Weights of a small GPT-style language model, trained from scratch on English Wikipedia.
Size: width 128, 2 heads of 64, vocabulary 2048, 1.59M parameters.
Training: a variant of SOAP for these matrices, 126M tokens, 1915 steps.
Each number is 50 + 12 x the weight over its row's rms, rounded and kept within 0 to 99. Layers, rows and columns count from 0. The size before them is the row's rms in percent of the matrix's.

# layer 5 attention output (transposed), 128x128, rms 0.17, rows 98-125, columns 0-127
098:43 38 45 56 23 66 56 42 74 39 51 50 50 56 65 65 39 43 60 49 51 66 52 50 68 39 56 45 41 64 36 41 58 44 66 71 69 99 63 59 63 34 40 47 58 42 36 63 51 48 38 43 56 34 41 54 49 57 63 71 38 46 45 60 51 41 41 47 36 53 34 39 53 51 51 59 58 58 49 48 53 51 41 44 56 54 51 54 34 51 45 59 59 46 42 56 61 47 47 52 80 25 82 41 44 46 35 42 46 40 53 38 40 48 38 58 45 39 91 44 69 59 42 53 49 56 48 53
103:50 19 60 62 45 69 55 57 53 58 53 45 37 43 60 37 31 54 46 45 46 69 38 53 48 52 68 38 66 55 30 46 61 70 51 49 42 37 23 51 32 34 51 39 33 32 28 46 42 42 42 35 36 24 44 39 48 27 58 54 39 46 40 52 29 59 36 37 48 56 54 54 58 44 38 69 53 37 59 62 60 64 74 51 49 53 31 46 56 67 51 52 36 39 49 68 71 46 56 51 36 77 53 45 49 78 51 60 63 68 30 46 51 51 47 51 53 61 55 32 49 44 43 68 53 54 56 48
084:44 62 63 47 60 56 76 45 60 52 40 61 36 45 45 43 52 58 38 67 34 58 43 48 38 55 61 60 66 35 55 51 38 65 47 73 53 56 49 61 65 44 42 34 50 55 43 74 31 47 34 42 30 42 44 43 55 53 46 45 75 59 53 49 61 61 66 64 26 83 65 54 40 59 24 53 33 60 31 35 53 55 56 45 44 42 36 48 35 50 64 60 30 25 56 49 48 41 49 49 74 33 44 61 54 49 45 46 43 64 53 63 36 70 38 46 79 46 71 48 60 45 39 60 59 51 48 43
082:56 16 22 56 53 56 47 74 45 34 51 57 62 52 26 37 47 61 54 62 64 51 47 69 46 38 48 61 35 36 43 49 44 49 49 46 56 50 49 53 52 52 38 45 40 78 62 43 44 49 43 37 45 48 36 43 20 39 53 41 54 45 33 43 47 43 55 61 50 61 60 38 52 51 48 58 51 70 51 34 36 46 36 54 25 59 59 55 57 37 46 24 44 23 50 47 60 69 55 48 30 55 33 58 60 29 46 62 47 42 45 38 43 32 39 42 49 38 65 39 46 30 48 56 53 55 74 80
096:39 42 40 32 50 60 67 60 27 27 59 26 43 48 41 33 62 64 51 44 41 28 55 43 37 53 51 51 43 35 38 54 43 86 43 43 41 54 44 50 64 57 58 29 66 57 55 26 60 59 57 38 40 56 40 66 63 78 62 37 69 48 50 47 47 46 68 50 65 56 46 46 41 48 61 59 49 45 38 56 59 31 36 59 62 62 68 52 48 52 66 35 69 67 54 51 34 65 46 36 35 53 49 37 50 51 65 50 48 65 54 61 56 41 56 39 66 48 32 62 41 28 39 37 53 53 77 53
084:53 46 48 48 30 48 39 54 33 65 53 46 51 56 53 55 63 61 69 49 36 46 55 70 57 49 50 56 43 34 53 46 50 47 35 65 57 54 87 45 70 52 51 46 40 42 42 44 43 37 55 48 48 61 50 31 51 44 42 40 48 52 34 58 55 44 46 53 57 67 73 45 32 52 61 55 58 55 37 76 60 51 22 56 45 49 96 59 55 43 35 47 29 46 73 59 46 66 54 46 43 17 57 42 53 45 46 55 34 70 37 54 48 74 58 52 31 50 63 53 62 64 57 38 46 51 47 73
096:53 31 52 51 54 58 31 71 41 49 24 39 55 39 64 54 56 59 47 35 61 61 40 42 36 39 70 55 46 72 64 68 54 74 27 53 61 56 45 45 49 58 32 29 35 45 37 55 60 75 45 46 53 41 52 81 52 74 48 26 62 50 62 48 70 52 57 40 62 52 34 40 46 66 53 63 39 50 61 60 42 58 67 72 60 55 48 46 45 43 43 36 60 49 47 39 40 59 64 54 53 50 37 42 58 33 75 37 46 65 47 40 58 52 42 42 53 42 39 71 61 68 68 57 39 39 46 51
098:65 79 51 67 50 66 43 20 51 64 36 70 52 56 57 50 32 47 36 72 63 63 50 65 48 38 60 43 38 76 58 55 26 53 43 56 53 43 64 49 45 61 41 32 64 48 30 50 31 56 29 53 28 59 57 51 32 53 54 61 32 34 51 38 49 65 48 52 54 20 48 75 35 60 38 40 54 67 45 59 41 58 53 31 41 46 56 48 71 29 54 59 47 61 38 51 51 53 57 46 58 56 49 25 36 58 53 61 50 56 57 43 54 55 48 68 54 40 49 58 48 50 45 44 62 72 56 35
089:35 56 49 28 46 61 69 24 59 63 68 52 33 66 55 55 45 40 49 40 38 62 46 53 28 61 42 47 48 45 74 66 53 55 49 54 52 67 43 56 50 52 62 56 59 45 30 36 40 52 78 67 60 50 34 73 40 44 64 57 55 36 47 48 64 51 59 33 81 53 37 60 50 49 43 59 46 51 49 40 39 41 49 51 69 38 46 65 50 74 45 74 71 56 36 44 45 34 48 68 46 37 41 47 43 43 45 64 34 65 40 31 45 73 43 54 69 49 35 57 39 46 40 71 51 62 61 54
089:57 36 49 40 49 38 45 64 62 63 47 65 43 58 57 71 47 55 49 46 28 78 58 47 82 43 42 47 65 70 39 56 49 52 65 55 54 63 58 58 57 59 36 37 61 56 61 52 60 52 41 53 71 80 62 39 55 38 31 53 50 42 65 69 52 49 49 39 54 40 61 38 54 59 51 39 35 53 65 63 35 41 68 62 35 80 57 76 54 53 50 56 43 47 59 47 56 66 70 52 57 42 70 51 53 45 70 54 38 30 41 49 36 44 35 59 75 42 70 47 37 61 53 57 46 58 69 39
096:54 68 47 50 45 47 41 52 55 43 52 56 51 51 60 30 39 50 33 43 63 47 67 60 53 36 45 38 54 36 75 68 30 46 45 54 43 23 51 47 44 52 47 65 56 48 42 66 51 50 45 49 42 41 43 69 49 58 53 45 44 41 55 47 82 64 66 50 80 50 87 42 60 40 59 32 59 46 42 57 62 43 87 51 32 45 59 35 52 67 32 21 53 36 72 48 57 56 60 57 25 47 41 48 48 43 44 41 42 50 66 55 41 67 62 43 61 42 69 52 53 58 30 54 59 46 55 49
092:43 36 61 51 53 64 48 64 61 46 41 51 45 56 50 40 48 58 56 38 34 55 41 57 62 51 39 43 55 56 31 49 45 63 62 27 49 49 52 78 43 57 50 62 24 58 39 61 50 72 60 55 35 43 63 58 40 28 29 46 52 51 46 55 63 39 48 64 46 56 49 66 52 35 43 55 61 84 62 44 55 46 53 54 37 62 36 44 47 36 53 64 44 61 26 43 58 77 60 36 64 47 26 48 42 56 50 47 53 43 66 45 50 25 49 06 47 53 51 41 55 43 46 30 25 63 58 42
078:73 32 33 57 58 54 45 52 32 45 38 62 48 62 75 38 59 60 35 35 47 72 38 51 58 47 50 36 69 44 35 43 45 51 65 58 47 55 56 43 55 26 43 59 37 36 58 43 59 52 54 58 55 45 45 56 82 37 65 73 57 71 41 50 61 43 56 50 41 39 63 41 31 37 70 41 35 47 31 47 45 65 43 60 55 74 63 60 70 60 46 37 57 50 37 71 48 49 41 36 61 52 49 45 63 73 44 52 56 35 49 33 35 43 39 37 61 50 66 26 45 73 48 48 44 44 34 48
100:42 77 49 49 43 47 50 32 22 64 52 23 53 38 68 58 44 42 34 58 65 50 45 66 57 48 49 59 37 58 64 42 43 38 40 60 60 64 51 54 37 39 46 55 58 51 52 54 27 46 44 40 40 49 32 50 34 60 39 46 35 56 50 40 55 48 60 60 36 42 65 62 45 60 60 61 50 20 33 42 50 28 66 27 63 47 53 60 62 60 71 56 44 50 46 37 64 29 24 50 31 63 55 55 43 58 56 62 36 48 59 66 47 41 68 43 41 41 64 52 47 24 67 66 39 73 57 52
091:49 53 52 36 48 49 54 36 78 53 57 67 30 34 53 62 49 61 44 40 33 54 52 49 47 67 59 43 44 62 64 35 49 36 56 40 69 34 49 60 31 42 44 56 54 60 46 42 58 46 49 48 67 63 57 20 55 44 59 43 41 59 34 41 48 59 52 54 56 48 67 41 41 44 43 31 70 46 56 74 47 49 29 40 56 52 62 36 38 44 25 34 31 55 31 42 38 66 62 59 34 59 77 45 51 41 51 40 30 74 39 35 39 69 51 40 49 56 46 82 34 49 61 36 43 62 45 57
089:34 74 41 51 65 84 60 50 60 53 43 51 40 59 46 40 33 28 45 54 45 34 51 51 50 52 58 51 58 71 44 61 57 84 54 55 41 63 58 68 49 50 57 59 33 40 52 67 53 78 60 47 36 48 77 54 44 61 57 52 42 53 75 38 38 45 43 47 38 60 25 53 49 42 62 56 47 42 67 56 62 48 50 57 50 39 65 56 52 57 63 17 47 67 66 67 53 54 60 38 45 42 39 41 63 73 49 33 51 53 42 65 52 60 46 68 51 69 35 52 45 47 58 45 65 63 60 61
097:23 62 68 58 53 43 70 68 46 36 39 50 58 77 45 32 71 41 49 50 81 37 65 46 64 58 47 63 75 60 64 34 53 64 37 53 26 34 55 55 47 47 61 66 31 46 55 66 36 60 50 41 61 35 35 38 40 52 49 51 44 42 64 43 55 44 54 54 48 55 51 61 55 75 49 70 42 27 42 50 56 54 46 52 50 43 70 70 48 43 22 34 34 48 53 59 39 52 54 48 43 32 55 58 56 67 69 39 54 52 54 56 54 63 64 52 46 37 62 49 24 42 37 51 52 48 49 57
103:36 66 58 46 48 61 49 22 35 44 27 39 45 74 51 43 52 40 54 42 57 67 30 27 70 57 49 47 59 68 38 32 42 53 44 32 48 21 65 45 32 25 48 57 39 29 49 59 38 39 25 50 56 57 55 28 53 46 55 45 44 37 60 39 38 55 60 71 38 49 34 58 31 45 43 70 61 56 38 52 40 62 42 45 28 45 47 42 51 53 57 57 47 33 55 52 61 68 56 61 57 24 57 35 34 42 41 51 42 57 45 49 52 35 61 52 61 45 43 47 58 36 49 51 65 62 68 48
101:34 49 44 24 47 61 51 55 58 60 33 84 38 46 65 53 61 78 58 33 50 66 47 46 42 51 50 51 63 41 57 71 53 38 60 65 42 46 53 64 33 59 50 53 56 40 24 58 50 46 49 56 57 60 63 52 39 66 26 65 47 42 35 36 48 60 38 59 41 48 39 54 48 76 46 55 46 40 49 72 53 50 62 32 70 54 42 53 56 46 49 53 65 49 69 50 33 36 57 31 42 64 40 38 49 35 49 70 53 37 74 52 61 60 59 40 39 66 65 20 62 51 50 29 44 58 62 50
088:46 69 53 45 24 46 40 24 65 45 58 35 38 54 54 83 60 72 49 65 38 66 50 47 41 31 47 37 75 43 68 48 38 62 55 46 55 50 50 56 51 54 61 51 39 61 54 55 52 64 60 46 49 44 55 64 33 48 64 33 77 61 56 52 66 57 71 50 50 39 53 49 77 47 35 28 52 41 72 47 56 57 46 39 30 23 55 64 50 51 49 51 54 47 55 32 56 56 68 52 62 48 51 70 46 68 48 70 46 41 67 52 54 45 48 37 32 58 53 39 42 69 51 41 45 44 68 64
096:61 42 29 41 45 42 36 72 40 47 53 50 13 54 49 50 60 51 35 77 47 41 46 22 46 66 49 57 47 57 59 49 38 65 48 57 74 14 49 53 54 45 64 37 38 57 36 58 29 52 51 33 40 49 54 51 44 58 43 64 35 41 60 51 53 44 53 48 48 46 48 42 52 52 58 68 52 46 64 59 31 35 34 48 62 48 57 64 39 42 55 43 70 48 39 43 64 50 45 58 54 53 62 53 64 50 15 70 69 27 44 42 57 35 59 28 39 67 64 46 44 37 49 49 42 42 63 41
096:48 47 43 56 63 46 53 54 65 53 24 44 65 45 53 43 67 45 50 44 56 65 57 49 50 67 60 61 60 50 71 61 58 63 42 54 57 43 51 35 44 42 64 62 69 59 13 46 82 66 54 46 67 69 25 68 61 55 45 45 38 44 37 28 47 63 59 62 29 52 39 45 75 63 68 48 55 62 60 43 37 47 49 46 29 78 36 49 43 48 45 62 70 40 54 59 59 59 35 33 48 48 53 48 45 41 43 40 63 47 48 56 42 56 55 61 48 39 54 52 80 31 49 48 42 39 54 34
100:36 41 37 29 65 47 49 53 42 43 36 64 55 49 50 46 72 48 47 73 67 52 33 73 62 36 38 63 52 48 49 50 57 42 55 53 39 45 58 47 48 52 79 52 71 40 37 52 42 62 46 43 33 74 62 75 29 43 33 42 24 55 40 27 49 31 71 55 62 44 34 33 67 44 44 43 43 48 56 28 68 58 52 31 17 51 48 45 50 51 50 42 31 44 49 50 47 46 55 47 53 50 38 56 54 59 56 50 66 51 58 52 37 69 58 50 49 74 52 50 47 31 35 43 61 41 61 55
102:54 45 80 36 39 45 50 53 29 47 33 52 59 53 35 52 50 64 33 45 51 67 66 44 55 36 57 51 27 27 39 56 38 37 42 67 54 49 68 62 52 55 39 57 64 62 78 47 43 71 46 43 48 65 38 43 44 68 50 41 71 33 42 44 44 46 57 73 15 58 48 42 58 60 46 54 53 55 57 46 50 70 53 55 37 55 49 52 59 59 28 53 41 49 41 60 47 71 36 50 60 30 89 59 51 38 42 63 60 70 53 51 56 52 43 51 40 56 42 50 67 69 60 42 61 59 51 52
092:32 53 49 42 66 59 56 38 41 50 40 55 46 42 45 53 46 35 50 46 36 42 54 59 54 23 56 50 29 54 53 42 38 47 66 66 39 19 60 65 28 58 51 67 43 46 41 62 64 58 62 27 46 51 31 65 52 54 47 64 59 52 68 58 58 40 35 46 48 58 49 59 54 38 52 80 48 49 50 39 54 36 37 51 33 43 54 85 42 52 63 52 48 45 50 40 66 43 32 65 71 19 64 48 51 35 50 54 54 32 55 59 50 61 49 59 72 60 37 33 46 76 41 44 59 26 53 44
097:53 67 58 58 53 36 60 48 44 56 69 68 48 48 42 54 54 80 59 51 65 67 38 36 51 50 42 52 42 64 44 64 41 48 52 46 77 34 45 61 69 46 26 46 55 53 62 57 39 65 69 51 58 36 40 50 34 56 56 61 47 59 56 61 61 62 60 36 58 35 33 63 41 45 50 39 45 40 45 61 44 41 24 44 29 70 42 34 46 51 39 51 55 34 67 48 62 58 67 54 43 55 41 77 46 48 69 32 48 55 55 82 65 35 54 44 64 57 42 63 68 58 54 70 30 35 63 47
096:65 47 67 58 57 54 26 43 54 45 71 40 33 32 36 49 59 60 51 56 24 37 29 57 47 38 36 58 48 57 61 48 23 57 41 44 57 85 50 34 44 54 57 55 56 45 69 53 67 54 60 57 56 44 44 68 51 58 57 50 40 37 56 57 81 64 35 34 58 51 32 44 49 43 24 35 59 46 49 80 64 50 39 40 46 47 51 67 63 51 60 35 70 45 52 34 47 50 55 74 51 66 45 48 44 39 58 56 53 52 45 37 55 55 58 53 58 32 30 48 26 58 53 52 52 30 54 51
097:59 49 58 42 48 31 56 47 35 43 18 37 42 47 56 19 23 66 43 54 47 64 42 52 47 53 52 49 45 64 40 54 34 51 67 58 55 73 57 58 70 22 64 56 38 67 49 40 43 37 41 42 46 55 44 64 53 49 48 41 33 41 51 56 40 56 54 20 60 34 57 29 45 52 39 59 56 37 62 71 61 28 61 36 55 61 57 50 54 45 44 40 53 45 59 67 56 48 30 53 47 78 51 35 63 59 54 79 35 41 39 54 59 65 53 41 41 44 46 70 40 44 51 59 56 59 39 41
# layer 5 attention value, 128x128, rms 0.199, rows 99-125, columns 0-127
101:52 36 37 51 40 43 45 32 51 49 52 36 42 38 67 60 58 56 36 56 37 46 50 58 66 36 43 42 63 58 75 68 50 61 56 44 59 52 56 45 51 42 51 68 43 50 60 61 54 47 46 45 36 67 45 66 40 68 51 44 48 37 45 40 52 28 40 54 46 54 39 59 56 53 68 39 37 63 74 62 82 27 34 55 44 54 40 41 29 54 43 47 34 48 58 57 64 55 48 57 49 70 52 56 50 47 59 48 61 49 70 69 55 70 46 42 60 65 19 24 71 47 32 37 70 55 61 19
078:47 49 32 78 51 43 53 56 46 59 46 58 75 68 50 57 29 57 34 50 63 48 62 34 63 44 39 49 58 66 61 79 61 48 70 45 49 55 53 52 38 52 35 53 46 47 49 51 49 46 63 45 39 57 50 57 29 68 36 48 45 56 54 38 56 39 54 60 54 17 27 43 41 62 45 39 39 61 66 26 38 52 44 68 59 40 65 57 53 55 53 67 44 46 52 40 42 57 44 30 49 64 71 51 36 62 23 50 59 30 54 62 35 37 60 76 42 43 21 53 42 39 36 43 60 43 44 48
083:16 70 47 75 69 41 62 55 53 58 52 44 37 45 56 68 36 47 55 53 62 63 38 49 50 68 67 43 64 35 47 24 45 61 20 53 49 56 73 67 41 51 51 45 49 38 43 56 57 45 53 74 49 50 38 36 36 54 44 64 29 57 35 42 27 46 47 38 45 45 59 45 37 60 43 42 35 63 47 45 28 38 35 43 48 41 49 47 56 51 60 68 50 81 51 49 48 39 48 52 58 47 53 33 52 48 42 47 54 63 43 40 65 56 48 45 61 35 26 47 61 52 36 75 59 54 65 30
097:45 71 54 44 49 39 59 71 56 63 64 47 38 30 80 55 35 50 65 37 65 66 75 54 57 41 45 66 42 41 40 16 55 38 54 73 58 42 61 58 45 50 57 57 57 46 61 49 52 63 82 48 41 54 46 46 62 69 50 37 50 52 65 40 43 66 31 47 68 41 42 42 55 32 56 58 44 48 55 50 46 38 67 44 48 42 44 47 51 42 56 45 52 47 41 60 62 43 52 28 68 18 26 44 51 53 41 58 57 33 39 50 35 37 67 58 43 46 34 72 39 43 61 56 52 61 54 36
081:37 76 46 59 54 41 50 47 42 59 75 49 30 46 45 52 40 43 65 48 51 36 51 51 65 40 63 55 49 45 72 41 49 53 49 37 69 56 52 55 67 60 68 16 47 46 61 68 40 61 60 49 73 54 45 55 62 65 67 53 34 63 50 44 51 66 45 56 37 25 64 43 63 63 65 47 50 19 39 55 47 57 38 55 49 37 42 32 40 58 57 76 69 47 47 55 57 53 50 45 32 48 61 62 37 45 51 49 36 32 28 44 58 37 33 36 35 34 49 31 53 61 56 53 50 29 59 67
099:41 55 60 53 46 32 56 29 37 28 39 56 59 53 53 43 47 53 55 32 47 61 52 31 60 37 69 60 81 45 60 32 66 38 59 58 48 56 77 30 40 49 66 50 62 72 39 45 51 52 45 68 33 49 51 21 50 51 64 54 45 44 41 61 49 58 36 48 62 65 40 35 57 48 36 49 33 42 49 57 65 39 33 35 38 65 57 12 54 62 55 60 61 71 57 39 39 58 36 41 56 42 49 46 43 61 60 46 54 39 46 39 52 44 75 60 42 37 50 61 42 55 22 45 54 46 61 45
101:74 34 44 30 40 39 38 47 35 40 35 47 47 76 35 39 45 55 48 68 27 31 31 53 71 45 57 30 57 48 48 54 54 47 45 44 35 63 38 58 64 36 45 51 51 52 59 50 51 47 62 31 49 67 67 61 35 40 40 64 54 70 32 53 65 52 36 40 64 60 51 34 59 50 49 74 43 51 68 23 46 47 28 44 57 69 38 41 53 64 56 57 65 52 54 44 35 59 47 47 51 32 43 43 51 79 57 55 59 40 53 63 57 52 46 53 61 35 30 36 39 42 63 28 45 37 56 60
092:42 63 40 57 45 48 44 59 60 64 47 59 58 35 49 38 75 55 54 45 43 64 46 38 56 51 58 37 42 39 32 36 41 42 68 51 42 59 51 58 61 56 56 39 66 53 54 58 69 53 40 42 36 54 49 44 44 63 28 34 64 36 31 43 61 67 31 52 59 44 44 07 54 44 37 68 55 41 46 30 71 56 77 43 66 44 64 48 63 68 37 42 41 43 48 52 75 67 55 62 49 51 47 36 48 36 45 51 66 41 71 43 37 65 53 55 49 36 36 57 38 48 67 29 59 46 28 59
089:42 53 52 62 56 52 44 46 43 59 40 26 27 60 40 52 36 59 55 61 50 60 29 33 40 43 51 40 63 66 31 57 69 22 55 84 47 43 48 61 59 59 40 44 34 51 43 40 57 53 62 60 79 51 24 53 70 40 44 49 36 37 35 63 52 54 49 54 60 41 55 67 41 80 44 42 62 46 63 49 46 57 36 40 43 60 21 59 59 66 59 51 57 51 58 57 27 61 34 56 33 48 52 52 40 41 64 65 47 65 68 57 47 39 44 31 58 52 59 39 49 48 36 59 45 64 58 38
092:56 64 41 63 26 57 55 56 32 56 46 70 51 47 59 52 41 54 25 48 55 47 27 31 53 36 47 40 37 55 55 37 56 69 42 23 43 70 49 46 67 45 56 62 56 31 46 44 43 52 56 61 39 65 47 38 47 54 38 50 42 51 53 60 60 53 49 35 55 60 59 40 65 42 64 61 55 47 44 21 40 68 46 50 44 57 47 20 53 64 40 58 51 85 67 53 48 48 37 32 66 40 36 46 72 48 43 83 36 64 40 37 45 29 47 63 54 59 50 42 45 47 36 38 38 49 61 56
095:49 34 48 30 43 37 46 57 48 57 65 43 58 66 60 33 47 38 65 57 59 55 47 35 41 58 40 37 63 53 45 71 57 43 64 51 71 44 59 85 51 58 48 62 37 52 51 38 57 41 41 51 44 31 48 33 38 71 39 58 59 32 56 51 18 36 42 41 41 35 77 53 45 43 56 59 53 69 62 58 30 54 51 28 45 51 46 60 76 45 47 62 57 41 66 40 25 42 35 69 59 58 60 38 67 62 53 54 47 55 41 54 55 53 64 54 53 25 47 42 45 54 35 44 59 60 46 26
081:47 61 25 57 48 71 54 63 60 34 51 57 35 35 71 66 44 54 49 73 66 39 65 73 49 29 58 42 46 40 64 79 61 47 48 45 53 62 33 50 64 43 14 56 56 42 28 69 44 54 52 55 58 48 47 33 63 33 55 44 72 33 70 64 49 30 28 61 51 39 66 56 36 60 63 56 56 62 41 61 55 47 43 53 49 59 39 36 56 54 62 46 39 44 65 55 39 45 51 49 53 43 49 66 53 29 47 33 45 66 46 56 46 40 59 44 60 46 45 49 37 58 47 40 39 30 43 33
090:49 26 35 40 58 37 47 33 59 30 43 63 32 56 46 54 51 40 63 51 62 64 37 54 70 78 51 51 25 60 71 57 55 46 36 24 43 35 51 57 44 48 48 54 66 49 65 50 47 66 58 44 08 76 46 61 48 52 43 48 40 67 28 61 54 58 51 54 50 62 51 33 49 51 54 46 43 45 64 26 34 69 60 73 47 45 39 36 56 38 36 38 54 43 46 59 62 62 58 50 44 27 48 63 65 41 52 67 38 49 65 61 44 51 46 65 44 40 58 46 42 59 62 37 49 41 39 48
094:50 75 57 51 44 27 42 59 42 60 50 39 33 41 21 34 51 49 53 42 41 40 41 62 42 28 47 49 50 41 43 58 52 57 46 62 41 41 38 72 38 56 63 47 32 52 66 64 46 48 73 40 63 64 53 50 55 51 59 38 75 46 32 47 49 63 69 54 55 68 38 53 68 64 63 48 52 36 35 47 52 53 58 66 61 58 49 51 38 42 65 73 67 57 22 46 56 58 47 60 39 45 59 57 68 44 65 39 46 56 50 44 88 41 29 50 34 43 47 25 46 63 31 53 53 50 51 55
085:59 55 37 47 48 52 63 58 35 63 58 59 38 57 52 55 56 65 58 69 56 38 84 37 48 47 37 62 56 44 61 38 53 44 69 61 50 39 51 31 42 38 25 63 26 29 57 59 52 54 37 44 35 58 58 70 29 67 61 80 66 48 48 53 42 60 52 55 45 51 49 51 53 29 55 43 51 65 75 45 68 37 47 47 44 45 58 37 34 53 35 40 44 29 39 69 45 47 37 62 57 39 51 45 69 56 42 33 52 21 44 44 61 54 50 52 33 60 47 49 59 29 52 40 39 55 75 44
094:44 43 62 75 25 48 55 45 53 44 53 49 46 50 43 48 31 42 48 65 63 35 69 54 48 61 43 36 30 46 63 35 36 61 49 58 67 63 66 41 74 58 22 45 40 25 55 44 29 35 50 37 49 67 41 49 48 57 61 45 47 76 53 70 28 68 40 62 33 63 48 61 62 44 61 43 29 37 54 47 61 28 53 43 41 38 51 45 62 50 36 61 36 36 60 53 56 55 54 63 56 82 30 49 48 47 43 44 39 30 54 40 39 33 50 66 48 53 58 41 37 42 48 55 47 44 60 45
103:65 48 68 50 54 45 28 47 18 35 31 41 58 61 63 61 33 55 48 57 41 29 35 49 54 43 62 55 62 47 67 56 50 36 65 62 59 41 43 72 48 68 62 42 54 48 56 60 57 52 66 39 59 74 56 69 28 55 58 65 50 49 33 45 39 38 44 60 56 56 52 53 63 63 70 81 46 58 60 57 46 46 54 46 51 41 52 49 73 61 35 26 32 29 60 37 41 41 89 47 57 49 45 65 45 66 45 56 45 30 55 55 43 65 42 48 47 41 49 31 48 44 53 56 58 48 44 55
095:28 32 47 43 40 74 47 67 49 54 61 44 50 43 47 35 35 30 57 70 33 48 54 66 68 45 44 63 53 48 65 44 31 43 49 51 48 34 23 46 37 53 53 63 62 56 47 56 57 47 69 58 42 48 51 49 59 53 40 41 58 55 46 73 50 44 35 55 38 38 60 74 45 47 31 47 72 25 71 29 58 31 58 29 59 52 48 46 55 45 33 40 52 47 48 49 58 62 47 64 78 55 59 57 56 47 48 64 22 54 43 43 39 52 53 47 71 60 39 67 40 60 41 22 66 53 61 48
087:70 48 47 38 50 66 49 40 59 44 69 74 75 48 41 15 45 58 78 46 55 43 27 32 47 52 55 36 38 64 32 60 57 47 49 58 47 51 43 53 43 45 55 53 50 38 57 58 53 44 30 76 52 50 31 37 43 29 43 64 49 50 45 74 47 49 45 42 50 48 63 46 51 47 55 64 67 49 55 65 53 62 54 59 39 67 48 27 56 60 64 50 59 38 57 40 53 58 60 51 46 43 57 23 60 25 38 52 73 53 48 40 57 58 30 22 61 44 23 41 38 53 44 63 53 47 47 50
096:40 52 40 35 69 51 62 33 39 48 66 44 59 36 50 57 42 26 76 51 59 61 31 67 51 50 54 60 35 47 58 49 49 46 49 40 50 51 61 49 52 53 34 58 46 36 53 68 63 45 56 39 47 60 36 20 50 46 62 41 35 44 47 49 58 52 32 61 41 42 23 64 65 37 30 52 55 65 51 58 56 59 51 59 60 41 47 50 57 76 38 67 64 56 49 46 39 46 76 37 35 49 34 51 62 41 27 45 54 47 60 81 60 40 61 44 79 24 48 55 54 59 42 71 56 69 52 54
092:42 49 49 46 45 62 74 68 41 44 28 44 44 63 52 35 42 67 38 25 52 62 52 48 36 68 56 38 48 39 52 57 43 38 65 39 58 38 39 30 50 37 77 52 47 70 46 53 49 45 50 49 65 60 48 54 43 56 37 39 32 42 46 51 30 56 49 32 61 56 61 55 41 61 40 45 55 73 48 46 53 42 47 60 51 53 40 43 54 33 64 50 56 76 53 39 33 35 69 79 56 71 30 45 36 62 40 42 39 54 62 49 51 36 80 59 58 64 48 62 39 77 61 49 68 41 57 66
098:63 53 37 54 65 32 49 71 59 43 26 52 51 54 50 56 62 64 66 63 48 54 57 43 44 84 58 68 24 45 56 37 37 53 44 56 59 59 40 54 45 43 46 66 37 47 69 36 42 55 52 75 42 65 48 35 57 55 35 57 25 55 59 57 44 31 39 48 40 52 62 53 49 42 62 67 46 63 56 14 38 47 32 43 60 59 40 55 63 49 38 52 54 52 47 66 40 41 61 52 69 64 51 38 36 43 41 54 32 58 63 45 55 60 53 56 30 63 37 28 50 44 59 57 40 58 84 55
094:38 61 46 46 64 41 57 45 58 39 30 47 54 68 45 57 44 36 47 33 46 67 45 74 57 48 43 45 64 56 60 47 65 61 41 51 64 29 44 60 38 69 56 45 52 47 54 43 44 63 61 74 49 63 38 64 47 30 58 39 31 53 58 45 32 72 55 34 45 48 63 46 51 65 51 61 24 50 58 52 34 39 60 53 42 58 46 54 44 46 70 30 49 60 66 37 42 28 61 63 51 63 65 69 40 56 27 48 57 54 48 42 33 71 41 44 40 64 38 74 34 35 31 54 46 22 50 65
101:35 53 44 56 52 55 39 51 59 37 41 65 59 48 37 49 50 49 61 48 78 50 44 42 42 50 41 46 41 45 69 50 50 51 63 31 50 54 41 45 62 72 30 56 51 17 66 57 43 64 24 46 68 48 41 72 59 69 46 59 41 25 55 40 50 55 62 54 69 65 40 51 68 48 36 35 47 58 58 50 38 37 42 57 29 67 57 60 71 54 48 31 71 47 72 54 38 30 45 58 61 72 60 52 44 44 39 37 48 43 55 54 50 58 41 58 65 54 43 60 58 43 73 20 48 52 31 61
095:48 44 54 54 67 43 63 52 50 28 52 35 74 52 39 37 37 48 38 35 41 45 48 57 44 57 48 32 67 52 73 49 40 26 50 55 30 58 83 57 51 55 71 42 53 29 38 45 65 60 48 65 28 36 32 40 59 40 44 61 63 46 46 51 50 61 64 57 67 60 45 59 47 37 59 54 54 56 43 44 45 72 38 48 57 48 52 25 58 69 43 53 44 66 70 39 50 41 56 46 45 36 27 46 54 54 46 51 46 51 52 35 52 12 22 38 33 46 47 52 63 33 54 60 59 55 62 43
093:56 56 44 45 44 36 54 37 54 26 58 53 58 47 57 55 52 68 37 30 70 55 41 44 56 35 55 83 57 47 15 22 36 53 48 56 40 39 52 51 54 33 50 61 47 58 40 49 44 42 41 57 56 46 49 31 67 36 65 40 75 41 47 43 47 55 59 46 68 53 60 55 63 09 50 37 65 57 53 39 61 59 47 56 46 46 67 53 55 73 47 48 58 40 49 50 45 56 28 29 39 33 49 38 47 51 64 63 67 31 53 45 47 53 29 31 62 66 54 54 45 69 52 51 45 55 63 57
096:51 44 40 53 47 57 48 31 48 35 51 54 39 70 53 53 55 57 45 65 67 84 47 63 51 40 55 58 62 48 52 47 55 48 43 43 57 54 27 47 45 19 54 58 54 50 62 51 34 44 65 36 50 59 50 47 51 49 62 23 51 51 42 52 72 37 66 34 51 48 40 54 46 26 51 28 42 63 56 55 60 48 63 41 42 51 38 45 32 71 25 47 44 47 51 72 73 38 44 42 48 22 58 59 37 49 48 66 51 64 64 70 49 11 52 25 50 37 49 31 50 55 52 57 45 46 60 58